From a checkpoint of a small transformer trained on Wikipedia.
Size: width 128, 4 heads of 32, MLP 512 GeGLU, vocabulary 1024, 3.8M parameters.
Each number is 50 + 12 x the weight over the matrix's rms, rounded and kept within 0 to 99. Layers, rows and columns count from 0.

# down: layer 5 MLP down (transposed), 512x128, rms 0.104, rows 246-263, columns 0-127
# gate: layer 5 MLP gate, 512x128, rms 0.115, rows 247-264, columns 0-127
# up: layer 5 MLP up, 512x128, rms 0.109, rows 247-264, columns 0-127
down246:52 38 48 59 68 50 49 48 61 54 44 72 55 65 55 57 57 40 36 50 72 67 48 48 51 59 40 31 50 57 49 37 38 56 47 33 58 60 45 56 42 30 55 56 35 51 62 35 54 58 40 63 31 41 28 26 46 61 64 61 60 65 40 42 44 44 35 48 28 34 52 48 57 52 51 55 68 63 56 56 41 27 66 54 38 53 35 43 56 64 34 47 60 50 53 68 60 48 67 40 49 47 58 62 35 29 64 44 58 50 42 63 32 36 47 50 41 56 59 64 45 50 49 41 51 42 63 42
gate247:30 56 49 60 15 74 49 57 48 60 28 75 49 41 32 42 49 41 55 51 68 66 53 40 75 70 53 69 42 29 45 47 30 43 37 35 48 35 36 39 51 26 53 54 59 57 52 51 53 56 41 31 41 76 47 43 48 74 46 57 53 33 54 55 58 38 39 61 32 73 46 46 11 59 52 49 58 37 75 58 45 54 65 40 43 60 52 36 71 42 43 53 43 45 35 38 53 37 54 55 78 41 62 56 47 42 31 52 47 30 75 46 08 49 49 50 53 67 56 47 56 71 23 52 53 55 30 46
up247:48 44 75 28 66 43 46 61 54 50 35 51 42 56 47 54 43 37 52 43 35 77 46 84 68 37 36 53 44 56 56 29 67 44 59 48 23 46 51 59 49 42 31 64 54 53 48 39 63 45 72 59 37 42 46 51 52 50 21 63 30 50 47 38 25 48 22 38 23 47 54 78 30 24 70 49 23 51 46 54 42 53 52 52 52 35 70 52 59 54 53 53 42 46 51 53 60 63 59 43 70 63 54 66 38 12 53 40 54 58 63 20 48 52 51 34 40 50 52 44 49 64 46 53 49 25 55 26
down247:49 42 13 70 42 46 62 61 57 48 49 36 20 56 47 46 47 43 38 54 81 39 48 40 37 40 54 80 57 61 50 58 42 52 39 44 40 79 44 21 51 52 59 74 60 37 54 56 65 50 53 59 52 51 42 69 49 42 43 27 67 47 38 56 46 47 32 76 51 50 86 31 50 66 47 42 51 64 52 65 61 75 69 39 44 42 52 43 68 46 57 40 58 51 67 47 36 37 33 66 73 53 47 70 80 37 42 46 42 39 64 76 47 49 46 43 48 32 63 55 52 57 56 54 59 49 48 42
gate248:58 56 40 64 65 52 52 48 46 69 48 44 31 77 41 47 56 36 63 46 44 64 56 63 63 62 53 59 30 43 64 50 67 48 61 46 60 23 32 36 38 40 48 52 19 43 58 55 67 53 57 25 67 62 37 42 51 36 38 62 31 77 54 52 34 58 78 44 40 49 68 55 42 39 59 53 53 52 59 60 74 43 78 37 51 42 47 68 55 60 53 46 70 54 30 40 69 41 46 59 57 61 63 56 71 62 44 31 43 31 43 40 40 28 54 46 56 35 46 42 50 36 50 59 41 68 18 30
up248:55 41 54 55 82 50 41 47 51 60 51 41 36 58 45 54 74 52 54 61 28 52 49 63 37 27 70 44 27 53 68 36 42 71 46 42 65 62 61 38 47 40 42 39 57 57 31 51 49 39 57 38 67 48 22 50 41 49 62 49 79 60 49 59 21 64 54 80 43 38 44 47 53 58 57 30 87 49 69 61 63 68 41 64 32 67 58 56 35 43 42 49 55 54 74 59 30 47 62 41 50 37 51 35 69 51 28 46 44 42 51 62 73 48 37 50 59 42 58 48 49 36 69 63 55 45 65 63
down248:58 54 47 50 39 53 33 60 46 50 36 31 50 57 58 42 54 47 25 46 51 45 31 64 44 29 57 26 42 64 66 43 59 46 47 48 71 65 53 49 48 44 62 50 70 69 45 55 53 46 67 53 58 55 44 61 56 54 52 26 60 19 56 44 68 57 63 82 42 29 34 24 58 61 38 55 53 53 66 49 40 44 35 55 61 67 62 66 51 42 51 38 40 33 60 54 46 38 61 21 30 54 15 58 48 47 41 51 48 68 39 54 27 41 43 60 21 50 71 49 53 49 87 37 40 38 70 45
gate249:56 50 43 58 46 48 45 43 43 64 50 49 43 56 64 34 44 31 63 71 43 50 62 65 43 40 78 64 54 78 51 50 62 46 60 55 39 57 59 99 53 53 36 60 40 40 59 68 83 46 60 37 58 48 54 64 33 57 48 35 47 48 50 44 68 47 72 65 45 60 40 68 32 37 44 60 66 35 72 78 58 33 49 58 53 32 33 50 47 60 56 50 65 67 49 45 25 39 49 59 53 47 61 23 32 49 49 43 54 62 42 51 50 56 81 26 63 66 27 34 56 38 21 58 70 52 46 56
up249:47 57 36 53 43 32 47 58 45 57 54 36 39 52 64 67 46 40 53 60 16 47 59 50 59 26 40 67 92 79 56 35 46 76 52 57 27 40 43 51 61 55 32 55 50 35 25 58 64 48 49 48 53 61 62 34 60 37 52 16 54 48 61 69 60 45 50 27 53 79 41 89 26 34 45 33 46 42 49 62 61 49 82 57 55 56 57 66 36 49 50 70 48 34 78 45 52 53 54 33 30 36 67 23 61 44 41 51 60 60 56 61 61 65 43 37 41 61 49 27 76 63 56 53 36 25 49 63
down249:59 28 49 53 30 26 77 64 66 53 29 51 17 58 38 45 43 60 67 29 79 42 52 56 43 33 49 56 48 78 55 65 38 64 42 18 43 40 72 28 71 57 58 54 55 68 61 54 33 60 65 69 41 27 44 48 49 18 42 43 54 34 41 31 54 29 44 51 51 47 53 54 55 70 58 48 57 55 43 63 40 56 52 56 61 60 15 73 56 32 54 39 43 43 58 47 78 59 45 48 44 52 34 62 47 48 57 58 75 49 50 75 54 39 63 36 56 74 49 56 49 38 56 28 37 55 45 25
gate250:66 46 52 54 48 53 51 44 64 51 56 64 33 53 66 43 48 53 44 78 39 55 51 50 45 78 42 66 64 56 38 26 52 62 46 65 26 78 60 49 36 46 70 52 49 47 56 48 65 39 42 40 52 51 38 53 35 50 72 49 59 45 49 39 48 33 64 66 64 25 35 59 43 56 65 46 51 45 42 38 57 42 52 63 52 66 60 34 50 60 51 69 60 64 35 56 53 75 71 48 27 52 60 42 67 64 53 22 61 55 74 58 48 50 55 40 48 44 56 60 52 58 69 50 48 45 37 57
up250:68 52 60 61 59 48 45 64 63 59 61 45 45 50 52 69 28 58 53 36 45 44 62 53 63 46 47 46 54 84 48 38 54 42 58 56 49 73 62 41 66 37 22 57 52 39 45 71 22 53 43 49 27 51 52 68 48 31 41 30 45 61 45 30 70 53 65 66 55 44 43 30 57 52 61 60 41 45 49 39 45 43 53 55 47 41 25 47 52 55 70 54 66 38 48 45 63 59 70 57 65 31 36 49 55 47 35 53 67 48 61 60 71 51 58 60 46 53 60 30 52 35 54 55 35 67 55 55
down250:48 27 51 56 35 50 57 49 49 43 34 60 44 44 46 43 78 53 35 45 56 85 52 33 37 48 57 32 56 52 62 66 46 47 52 22 55 40 51 54 54 68 50 40 56 63 56 51 57 67 41 47 68 34 54 64 55 43 54 61 53 32 50 65 43 56 42 41 47 50 67 49 46 61 40 69 43 54 56 66 32 72 58 35 44 66 62 37 39 45 46 25 47 48 57 53 45 49 43 62 51 53 80 62 50 56 41 39 43 60 49 35 26 43 28 47 41 60 50 57 57 41 33 47 57 47 54 55
gate251:61 73 46 53 25 42 45 42 46 38 60 33 53 44 59 33 51 66 61 49 49 45 45 34 58 51 51 67 51 59 55 46 40 49 42 43 59 34 50 33 33 44 53 52 55 28 64 48 31 42 64 48 56 80 62 35 55 42 64 61 41 40 47 32 60 45 56 53 41 56 28 63 36 53 39 70 54 60 54 51 38 73 54 49 55 56 41 37 56 52 47 68 33 45 30 41 52 56 36 41 54 41 58 67 57 43 60 37 65 61 46 42 51 45 71 40 60 53 41 42 58 69 65 69 52 47 41 48
up251:55 50 48 32 41 43 33 50 56 61 49 42 39 45 55 42 41 28 47 56 45 40 46 29 53 46 51 66 57 57 61 61 46 56 58 39 54 74 38 58 58 58 54 25 41 39 55 42 79 72 41 58 53 54 56 68 49 42 55 40 58 42 44 50 50 42 32 60 58 56 33 27 57 75 74 64 59 66 67 58 50 56 50 77 63 53 49 49 52 65 49 47 44 64 39 45 63 45 44 48 62 57 54 54 69 51 79 54 66 40 54 70 52 61 61 36 53 27 34 48 66 62 73 54 58 37 32 49
down251:33 51 57 42 53 28 58 40 72 32 43 39 36 16 50 47 36 41 55 62 70 31 47 46 35 53 57 39 21 50 51 39 57 46 64 63 49 41 30 48 54 45 65 36 52 71 52 59 33 34 51 39 56 49 36 43 64 32 42 33 39 45 39 55 41 38 46 47 58 42 67 23 48 49 53 22 50 65 50 49 58 52 37 50 44 42 45 75 62 57 44 44 38 36 47 64 54 55 40 51 67 47 47 61 63 46 54 40 71 78 71 63 48 43 56 44 67 64 54 56 54 47 46 39 46 37 53 60
gate252:50 47 54 35 51 53 43 42 62 43 60 58 42 37 72 38 55 25 52 55 61 35 50 48 45 76 63 58 44 44 49 78 36 59 56 47 47 34 41 69 62 54 59 41 67 44 23 45 49 68 56 39 63 64 50 69 63 42 55 71 55 42 58 48 35 54 44 43 75 64 30 51 32 34 45 53 68 42 61 79 40 55 68 58 63 31 50 62 60 47 46 76 45 60 59 61 51 40 42 55 36 53 48 48 57 53 32 44 49 46 48 52 55 70 34 64 50 55 74 71 65 38 66 39 48 54 47 69
up252:50 56 54 55 69 45 48 80 44 51 56 42 53 51 50 72 53 50 68 44 45 52 40 45 66 47 46 57 48 53 46 50 47 50 53 36 35 38 47 62 36 39 42 64 49 48 45 44 48 52 47 63 62 46 52 47 55 61 60 58 50 70 47 44 34 50 41 46 62 53 66 57 39 58 47 72 56 42 43 42 52 46 82 45 61 43 35 79 31 43 53 36 36 48 44 47 37 80 49 69 64 25 37 79 40 63 40 76 56 42 42 55 56 72 77 64 40 61 53 53 47 29 43 45 58 55 46 57
down252:48 47 59 48 56 32 38 60 57 40 44 48 18 40 49 42 63 29 38 65 61 31 74 61 37 57 64 56 66 62 57 64 18 45 55 55 44 52 49 47 63 55 26 35 56 69 47 59 64 58 35 49 65 46 52 53 47 40 45 32 81 54 46 49 62 48 35 47 66 47 47 51 46 63 38 55 47 30 56 71 52 72 42 64 33 65 57 37 48 41 57 49 78 34 62 53 40 51 43 65 70 46 52 44 59 61 46 23 58 51 54 53 49 53 71 49 50 36 54 35 51 45 63 44 53 60 65 74
gate253:52 51 52 60 37 47 60 69 59 33 49 36 54 54 59 49 64 38 46 32 75 62 50 54 40 47 62 67 47 46 29 41 64 72 54 47 64 46 63 57 70 49 44 35 42 49 50 67 25 29 61 74 63 48 53 44 49 71 42 72 49 51 62 45 41 39 56 62 45 58 54 50 40 53 54 47 70 38 46 36 57 55 40 34 70 40 41 56 56 48 42 68 52 35 41 38 57 66 64 66 39 45 36 31 31 52 58 68 52 50 55 40 69 53 68 40 65 26 55 46 60 53 56 66 57 50 48 48
up253:46 33 41 77 53 52 68 37 66 47 33 37 41 34 45 64 55 37 45 51 50 54 61 48 54 55 66 42 45 45 31 44 40 48 38 45 46 35 69 65 55 44 72 38 51 47 67 39 64 58 53 51 43 43 27 54 51 51 39 47 57 36 60 52 53 57 48 59 22 56 42 34 51 53 60 58 68 53 70 47 47 54 36 41 53 18 53 39 45 47 49 50 54 60 56 39 36 44 56 42 49 61 43 45 31 42 49 62 68 47 55 77 53 56 33 41 39 61 63 54 60 54 49 51 51 53 32 60
down253:44 50 58 47 40 61 54 39 59 52 54 52 38 50 27 31 45 49 49 38 53 30 41 41 65 39 58 40 30 39 41 54 48 58 26 43 43 35 46 53 41 32 40 77 52 31 41 36 71 58 35 35 42 48 41 60 40 36 69 39 69 59 58 39 55 62 34 44 72 31 38 48 43 46 60 51 39 49 61 36 50 49 76 73 45 51 30 65 48 52 45 45 59 58 38 66 51 52 30 39 70 44 43 68 48 42 42 49 42 42 56 47 57 58 58 52 49 60 36 43 43 48 65 49 60 55 74 46
gate254:49 47 62 52 32 60 53 63 35 63 72 41 47 61 44 41 61 45 37 39 41 47 65 59 52 67 65 48 61 60 42 27 40 48 62 49 50 59 71 60 52 57 46 48 75 59 59 92 56 41 49 56 63 50 55 62 45 45 87 33 46 47 23 50 61 40 45 45 50 44 48 37 48 46 47 45 48 48 34 13 43 64 26 53 59 61 44 54 82 33 50 55 44 48 61 49 45 43 44 38 47 38 44 49 44 58 35 57 44 32 60 36 68 54 39 67 66 64 59 47 39 32 56 63 59 65 70 46
up254:35 29 48 66 47 43 46 53 48 25 66 54 52 31 48 50 62 47 45 46 38 59 67 58 51 52 55 43 58 41 25 36 74 75 44 34 45 68 36 46 65 42 48 55 57 56 64 29 40 38 65 55 27 26 40 39 51 70 41 67 52 51 46 59 50 50 48 56 39 49 62 37 60 48 51 48 66 49 66 46 39 44 53 51 30 32 33 53 23 33 40 51 68 49 44 61 40 49 52 52 27 48 41 37 41 59 69 58 67 59 24 52 42 45 34 44 21 39 44 53 51 78 33 47 40 27 50 50
down254:56 51 35 53 56 57 58 64 61 47 60 46 42 69 50 59 50 71 69 45 33 63 50 59 57 42 44 58 74 46 61 54 38 48 60 58 51 41 71 37 77 62 63 64 65 51 66 67 57 57 46 50 59 33 55 62 47 59 67 29 31 41 37 41 57 52 66 64 59 44 46 71 65 54 27 40 40 47 36 17 60 62 36 51 41 35 40 49 54 50 42 59 38 58 56 44 40 71 37 21 39 71 36 72 41 54 43 68 55 43 51 56 66 50 62 69 62 61 59 48 60 24 72 41 45 61 72 49
gate255:47 37 57 44 49 27 41 44 39 30 50 46 43 53 62 45 54 61 65 45 50 49 57 46 37 68 40 55 31 69 59 56 29 64 41 43 53 54 43 43 37 44 50 63 51 49 64 36 72 46 59 43 24 60 56 63 61 46 44 58 45 38 44 39 58 77 47 34 28 65 56 57 45 47 64 48 60 37 51 60 60 60 54 48 48 69 50 59 49 52 71 34 48 23 53 54 62 54 51 49 51 29 45 53 53 38 50 55 59 32 49 61 47 40 57 42 46 29 46 65 38 39 55 60 48 38 54 44
up255:57 30 38 56 46 50 61 55 52 57 32 60 53 57 57 72 56 46 29 49 63 55 41 71 38 46 57 38 39 55 66 41 56 60 47 60 33 58 50 46 36 41 67 71 54 52 59 36 60 44 42 41 40 47 47 45 32 39 47 40 51 43 81 67 61 57 56 59 42 54 51 45 71 36 46 35 30 52 49 57 51 43 55 44 64 54 23 33 56 69 45 70 40 39 71 51 68 53 49 62 36 56 26 44 43 71 42 74 35 41 41 60 62 38 41 48 34 69 63 58 36 38 47 57 80 65 44 42
down255:33 59 45 27 35 31 46 57 43 44 57 31 68 49 57 51 51 34 46 57 41 53 28 61 49 53 52 50 42 32 35 51 48 52 29 36 45 46 48 48 56 36 40 35 73 48 48 39 52 49 42 57 58 53 57 52 68 42 39 59 55 27 37 51 46 33 55 63 50 57 55 55 73 60 37 58 44 49 54 45 60 61 57 61 34 69 66 51 62 40 51 47 53 63 48 51 48 65 58 48 44 31 27 46 69 40 72 47 44 63 76 45 62 25 37 56 56 55 33 29 63 46 37 58 37 52 42 48
gate256:60 43 51 39 52 44 48 47 66 48 42 66 59 64 69 54 59 55 38 63 28 44 58 64 51 30 44 66 49 39 61 46 53 48 49 63 55 83 62 42 50 60 47 62 50 60 46 61 52 55 28 47 64 36 49 62 70 79 74 54 63 44 49 61 67 62 55 51 38 61 40 74 28 43 25 47 51 61 55 54 38 36 76 52 66 32 43 55 52 43 52 56 37 67 39 60 55 57 42 43 73 62 55 41 36 62 55 32 53 47 38 45 66 55 63 54 63 48 58 35 68 68 28 45 45 57 66 55
up256:35 58 76 43 42 63 45 63 63 47 52 52 47 45 47 52 47 34 52 51 50 54 33 44 57 60 54 51 36 55 45 42 50 48 54 61 51 56 47 58 42 63 49 33 45 27 42 38 51 42 47 37 31 38 51 57 57 44 59 42 47 37 60 57 33 58 51 53 45 37 65 53 32 67 44 53 43 63 52 62 54 62 54 41 44 51 28 32 51 34 66 61 43 69 48 18 56 32 42 31 66 63 51 39 67 52 54 53 33 38 56 39 52 54 41 31 52 52 45 48 50 60 54 40 52 70 56 64
down256:48 79 37 66 47 34 46 41 38 65 59 60 36 30 52 40 41 63 47 45 54 53 59 40 46 65 66 31 52 65 53 36 41 35 41 49 53 44 34 45 61 57 44 68 46 65 39 44 59 43 49 45 32 41 47 33 33 34 43 45 55 65 46 42 62 45 27 25 58 60 66 44 55 49 53 65 39 54 42 49 58 52 50 44 66 55 81 35 71 44 42 41 52 56 57 40 40 44 56 65 37 41 55 40 72 40 35 27 44 62 48 42 62 44 52 52 42 60 44 71 46 37 43 40 35 50 36 53
gate257:64 49 60 64 39 60 58 36 41 66 58 43 44 71 38 61 64 31 58 45 59 47 51 30 57 58 45 42 52 48 31 64 56 53 51 55 60 46 71 32 36 56 48 71 53 57 48 59 52 69 64 45 77 37 43 33 37 33 35 40 44 63 56 52 48 59 49 51 64 46 52 64 53 40 47 56 63 37 77 37 55 36 49 42 46 46 39 45 54 54 49 55 53 76 40 64 73 44 52 59 50 55 36 65 49 30 72 47 34 39 63 37 57 63 64 31 41 40 51 35 41 34 66 59 49 55 48 62
up257:30 43 51 46 51 42 45 49 44 43 53 55 66 42 40 53 66 57 59 56 56 47 38 59 67 66 71 57 27 39 60 64 41 36 58 41 71 32 46 45 77 49 57 51 59 51 50 76 53 31 54 37 36 72 59 52 57 47 46 32 72 52 47 55 51 54 58 67 27 71 51 64 34 57 60 69 38 46 42 60 65 53 64 53 38 44 49 55 44 54 46 36 51 33 35 43 72 64 62 76 66 38 27 61 58 45 46 57 40 51 50 33 32 45 77 72 47 33 59 30 43 68 34 65 77 38 63 51
down257:77 43 35 37 63 55 20 55 28 52 45 38 40 63 63 54 43 60 61 46 36 50 66 54 34 51 46 52 36 64 37 68 56 32 86 55 53 72 39 39 53 73 49 53 45 47 64 51 68 61 56 36 43 26 54 63 61 45 39 42 47 58 35 39 62 39 42 71 24 58 68 53 76 66 37 46 68 67 49 41 55 47 65 49 75 73 50 29 43 60 59 54 58 68 43 65 16 32 55 62 40 45 48 47 38 48 56 52 45 26 49 66 54 58 46 62 53 64 30 46 58 56 56 56 37 51 32 28
gate258:30 39 64 80 52 30 54 38 41 29 51 41 35 39 60 57 38 52 38 32 35 49 40 46 58 52 36 36 48 51 39 45 58 42 57 22 55 56 53 68 62 43 36 47 65 38 51 38 65 51 47 63 19 32 52 73 40 31 42 48 54 37 45 41 37 71 68 27 33 49 64 43 43 45 53 31 44 46 47 33 74 56 52 60 28 41 64 35 55 39 83 48 71 40 57 48 47 35 27 42 44 42 50 32 64 29 38 49 28 69 41 45 34 53 60 53 47 62 46 45 66 40 35 44 48 53 44 45
up258:42 53 49 63 32 73 42 53 45 25 46 54 54 44 32 62 60 58 44 48 71 36 51 56 47 51 63 38 72 58 62 41 64 33 38 42 47 22 25 40 52 31 52 85 48 19 52 39 41 53 34 49 49 41 34 28 72 47 63 43 42 51 60 54 45 44 61 36 44 46 49 36 71 48 42 56 72 54 44 55 58 35 57 71 30 34 41 50 56 61 59 66 61 54 55 62 61 47 53 39 63 46 60 64 77 49 60 46 45 50 29 30 60 54 48 39 37 49 47 45 42 42 35 67 66 49 47 50
down258:67 55 41 50 68 57 48 61 68 63 58 60 75 60 46 62 40 68 52 69 56 58 50 63 36 35 39 63 35 41 64 71 56 61 74 52 56 47 57 74 36 50 36 17 29 34 56 60 38 38 49 56 64 50 63 41 34 51 64 60 49 66 33 44 48 55 59 65 39 45 39 66 35 46 68 38 36 65 53 62 42 60 44 29 63 65 57 68 58 55 46 50 56 70 70 35 55 33 32 56 38 33 46 61 38 51 56 46 35 44 46 45 36 62 42 46 58 53 60 73 63 48 57 46 50 38 53 50
gate259:47 65 40 38 50 67 56 56 57 38 52 46 45 44 46 50 48 68 59 61 65 35 42 29 38 69 27 44 44 65 47 37 62 73 49 56 32 58 45 53 41 26 47 46 44 49 52 50 43 54 61 55 36 47 61 49 54 39 65 47 51 47 45 57 49 30 36 45 54 18 82 37 51 40 49 59 58 53 44 46 40 56 59 71 63 25 55 38 42 33 51 54 27 54 71 42 66 64 53 49 60 55 52 54 25 52 43 48 35 41 35 66 65 56 54 43 43 47 61 66 56 21 64 43 51 67 22 55
up259:56 43 52 64 50 64 40 59 62 43 56 63 66 44 64 51 55 37 51 40 52 56 49 42 59 42 32 38 51 53 49 60 39 54 42 51 44 45 56 52 53 57 67 44 46 40 45 42 61 60 46 39 54 50 46 46 55 58 48 53 37 34 58 58 26 32 54 67 49 47 40 44 48 53 70 44 59 49 25 43 54 55 53 41 45 61 59 53 35 73 38 67 49 63 54 49 49 51 45 62 57 64 47 71 44 31 66 48 52 38 52 24 49 37 30 42 41 50 34 48 55 60 57 35 58 54 65 43
down259:34 57 48 51 38 52 54 41 48 40 57 46 73 52 40 43 44 55 75 53 68 32 40 42 57 57 54 71 45 56 44 23 47 64 55 54 40 50 49 56 45 31 43 46 58 57 46 55 37 47 54 51 51 50 60 43 53 57 59 31 60 61 54 58 70 47 64 45 58 42 58 44 53 48 41 63 54 55 51 40 40 53 52 59 58 44 51 63 57 29 52 47 26 56 65 53 67 50 57 40 41 18 49 33 26 52 51 53 36 47 41 66 60 55 45 51 43 55 62 48 43 36 35 43 57 65 48 67
gate260:39 45 62 42 51 34 26 44 35 40 65 36 61 66 44 77 63 54 54 55 49 79 67 47 48 49 58 52 42 54 55 65 47 44 55 52 65 74 50 34 41 33 59 59 48 37 40 32 30 46 47 62 56 51 68 67 64 37 61 46 54 45 47 43 48 39 55 45 61 84 38 34 72 52 53 36 52 42 39 59 72 84 39 45 37 54 55 51 64 43 20 39 60 30 59 49 59 55 44 60 48 40 49 50 37 56 67 52 56 63 62 49 34 73 43 38 36 32 40 37 70 48 71 55 51 38 20 46
up260:40 57 50 48 54 60 49 37 36 37 51 51 55 61 57 78 47 27 53 44 71 54 55 50 40 43 44 44 37 42 34 54 39 50 50 63 67 47 52 49 51 50 68 62 31 76 38 24 56 70 47 41 61 43 56 66 69 47 53 42 32 56 62 59 41 40 33 40 49 76 60 53 55 51 55 64 41 36 52 63 64 50 70 35 46 66 40 48 65 36 29 48 58 41 54 33 58 56 41 46 64 44 64 33 53 60 68 58 60 54 47 43 80 53 27 66 57 43 45 59 37 54 48 59 51 36 46 38
down260:42 51 59 44 59 55 51 49 52 58 49 56 59 80 55 35 45 65 34 53 63 46 40 55 58 41 51 48 40 61 45 41 60 54 56 47 22 39 46 38 47 42 41 39 66 45 47 74 45 27 47 53 50 75 63 42 46 48 52 55 70 43 57 40 46 48 67 37 36 41 37 53 51 48 60 31 47 54 57 36 30 48 30 42 65 27 56 43 22 50 62 52 30 71 34 58 36 53 53 47 47 55 44 48 53 34 45 54 31 31 59 61 39 28 39 49 51 47 57 38 40 58 58 49 54 72 79 63
gate261:45 73 51 56 72 74 38 60 49 32 35 61 69 50 56 56 34 61 27 45 62 54 55 46 53 37 53 50 44 38 62 60 46 57 50 44 66 71 28 44 48 30 35 45 30 54 58 69 47 53 49 49 59 39 41 40 65 55 43 47 45 67 46 50 67 42 51 31 40 62 50 49 32 40 29 43 60 30 43 64 59 50 28 38 43 60 53 37 42 48 65 39 55 37 65 33 68 57 66 51 33 66 58 32 37 46 33 66 44 23 68 49 59 49 50 55 51 45 42 45 63 72 43 58 41 75 39 70
up261:32 52 40 44 41 70 55 50 58 38 47 54 40 52 38 31 49 50 39 29 56 52 51 46 22 53 27 56 47 23 62 51 73 49 49 43 41 47 30 37 50 37 72 57 71 52 43 47 39 30 64 75 45 47 40 57 39 55 27 56 51 56 61 81 40 55 52 40 20 53 53 39 60 43 35 51 68 36 24 46 24 74 45 57 46 47 71 51 42 24 42 69 58 51 63 49 53 46 48 53 71 29 60 30 38 93 58 34 35 50 36 65 50 60 35 54 70 56 46 60 44 55 32 48 37 44 40 45
down261:64 38 63 56 71 51 46 44 45 45 40 36 38 42 70 44 63 39 34 40 53 36 52 25 58 41 72 40 31 45 42 52 41 40 43 60 45 50 46 51 37 47 44 33 50 42 63 47 42 60 44 30 65 43 49 37 70 36 28 44 41 43 43 52 67 47 47 67 71 47 57 63 44 55 34 44 67 36 59 73 59 66 48 42 48 54 40 37 49 70 35 32 55 33 50 68 35 63 63 64 51 59 52 49 53 46 52 66 53 73 40 23 64 40 59 68 42 55 58 42 63 57 64 59 42 46 60 51
gate262:47 70 41 54 33 27 55 54 61 61 50 45 57 62 26 73 48 59 66 56 42 60 58 41 61 36 61 39 53 39 55 45 72 57 32 45 61 68 59 44 47 43 61 68 57 31 34 32 65 67 40 43 66 58 65 70 50 52 46 52 52 39 37 73 44 76 60 59 64 41 49 58 41 60 62 62 28 60 54 51 52 51 54 48 32 42 67 67 42 60 53 57 56 45 31 51 51 32 46 36 51 57 65 31 59 45 37 54 38 59 55 66 56 39 69 31 40 27 45 46 60 43 68 31 56 45 51 37
up262:37 41 34 44 46 77 42 30 39 51 56 34 37 46 52 54 63 40 43 65 37 44 60 43 41 53 44 44 56 59 71 33 50 55 50 46 44 39 38 69 48 45 42 24 46 36 46 57 39 52 54 44 48 40 44 48 52 43 51 60 45 53 61 36 53 45 65 54 30 61 50 49 49 28 33 45 58 55 65 67 49 56 45 57 29 53 41 36 32 53 56 71 39 59 46 47 48 54 67 62 50 40 54 57 76 39 55 43 62 49 52 39 47 36 53 72 51 76 35 66 46 46 29 56 59 35 36 44
down262:62 51 41 50 58 59 48 63 47 59 34 53 48 66 72 33 34 45 65 49 39 53 42 36 65 51 58 47 54 54 68 58 64 50 59 57 59 48 65 48 47 40 50 34 40 56 60 46 49 46 37 57 45 53 60 53 59 63 28 37 25 38 58 59 45 41 36 78 63 47 19 37 51 44 48 57 37 61 37 58 34 48 57 36 51 62 74 44 37 41 40 63 63 88 58 56 53 49 31 36 39 70 36 51 36 28 39 40 55 49 54 29 55 53 46 52 38 67 44 36 57 60 56 41 38 43 45 51
gate263:55 52 58 73 54 60 44 33 40 38 59 43 65 39 53 51 36 57 38 54 49 54 65 42 57 18 51 45 54 58 76 60 44 65 49 40 68 72 84 40 56 54 45 65 49 68 43 44 55 51 55 53 59 45 53 57 49 35 57 69 26 56 51 67 47 46 38 65 59 46 57 56 59 69 40 32 69 57 40 43 77 51 45 54 26 34 58 54 41 41 46 68 36 60 62 47 40 50 72 50 55 45 62 46 48 45 63 59 26 53 52 58 52 50 49 40 50 63 55 47 33 52 62 62 53 44 42 59
up263:00 41 35 63 37 40 52 42 34 73 57 46 31 78 49 46 65 54 53 65 38 28 43 67 63 56 34 38 36 82 29 38 66 59 79 49 54 71 45 44 73 44 40 30 68 57 55 38 44 23 32 54 50 54 71 69 36 34 51 27 57 54 56 56 47 83 55 52 36 37 46 27 43 52 61 39 35 41 34 54 37 47 54 35 63 39 43 84 73 59 55 35 37 06 42 64 40 78 51 24 43 38 43 45 57 68 58 22 48 78 52 35 61 52 63 60 38 56 74 73 53 41 53 17 68 35 42 53
down263:49 59 54 75 51 58 40 19 39 57 54 44 40 58 50 60 53 56 54 71 55 47 47 48 72 22 31 48 04 84 46 50 62 65 79 71 51 53 59 35 49 77 51 50 65 53 68 44 63 47 22 53 69 73 74 58 27 45 56 57 49 43 52 58 66 51 50 74 41 52 87 25 55 44 43 48 57 43 09 50 54 43 09 37 42 13 70 69 53 39 25 63 65 15 63 61 71 38 65 34 28 32 51 63 41 71 55 57 34 58 60 45 60 50 49 50 28 53 67 67 40 55 49 39 42 75 38 54
gate264:44 41 61 47 64 43 56 60 50 49 41 37 77 57 47 37 57 43 64 61 27 75 65 38 34 55 43 47 36 47 72 64 48 41 55 40 87 61 76 36 75 53 50 41 59 46 67 42 45 26 52 22 52 69 45 59 53 41 41 33 45 53 39 45 29 37 40 45 46 36 47 53 59 36 46 34 42 51 41 53 48 48 70 36 55 29 42 62 40 39 50 41 52 43 47 33 77 72 33 29 60 40 31 46 42 66 50 54 52 34 26 33 34 46 31 50 51 42 84 81 66 41 67 48 55 54 35 36
up264:54 56 57 70 41 67 39 55 28 51 46 46 53 32 73 65 56 45 37 59 50 70 63 70 34 57 45 62 60 47 56 46 60 46 41 39 44 63 36 33 32 72 69 39 50 38 45 60 53 40 38 57 46 45 70 37 62 43 58 45 39 75 26 26 22 37 58 40 53 37 54 78 74 56 57 53 82 49 54 55 22 53 48 62 43 35 32 38 73 55 63 70 65 57 58 41 31 54 58 24 60 50 30 41 53 64 62 40 46 38 38 44 34 49 60 57 51 39 54 45 35 53 74 55 64 47 66 68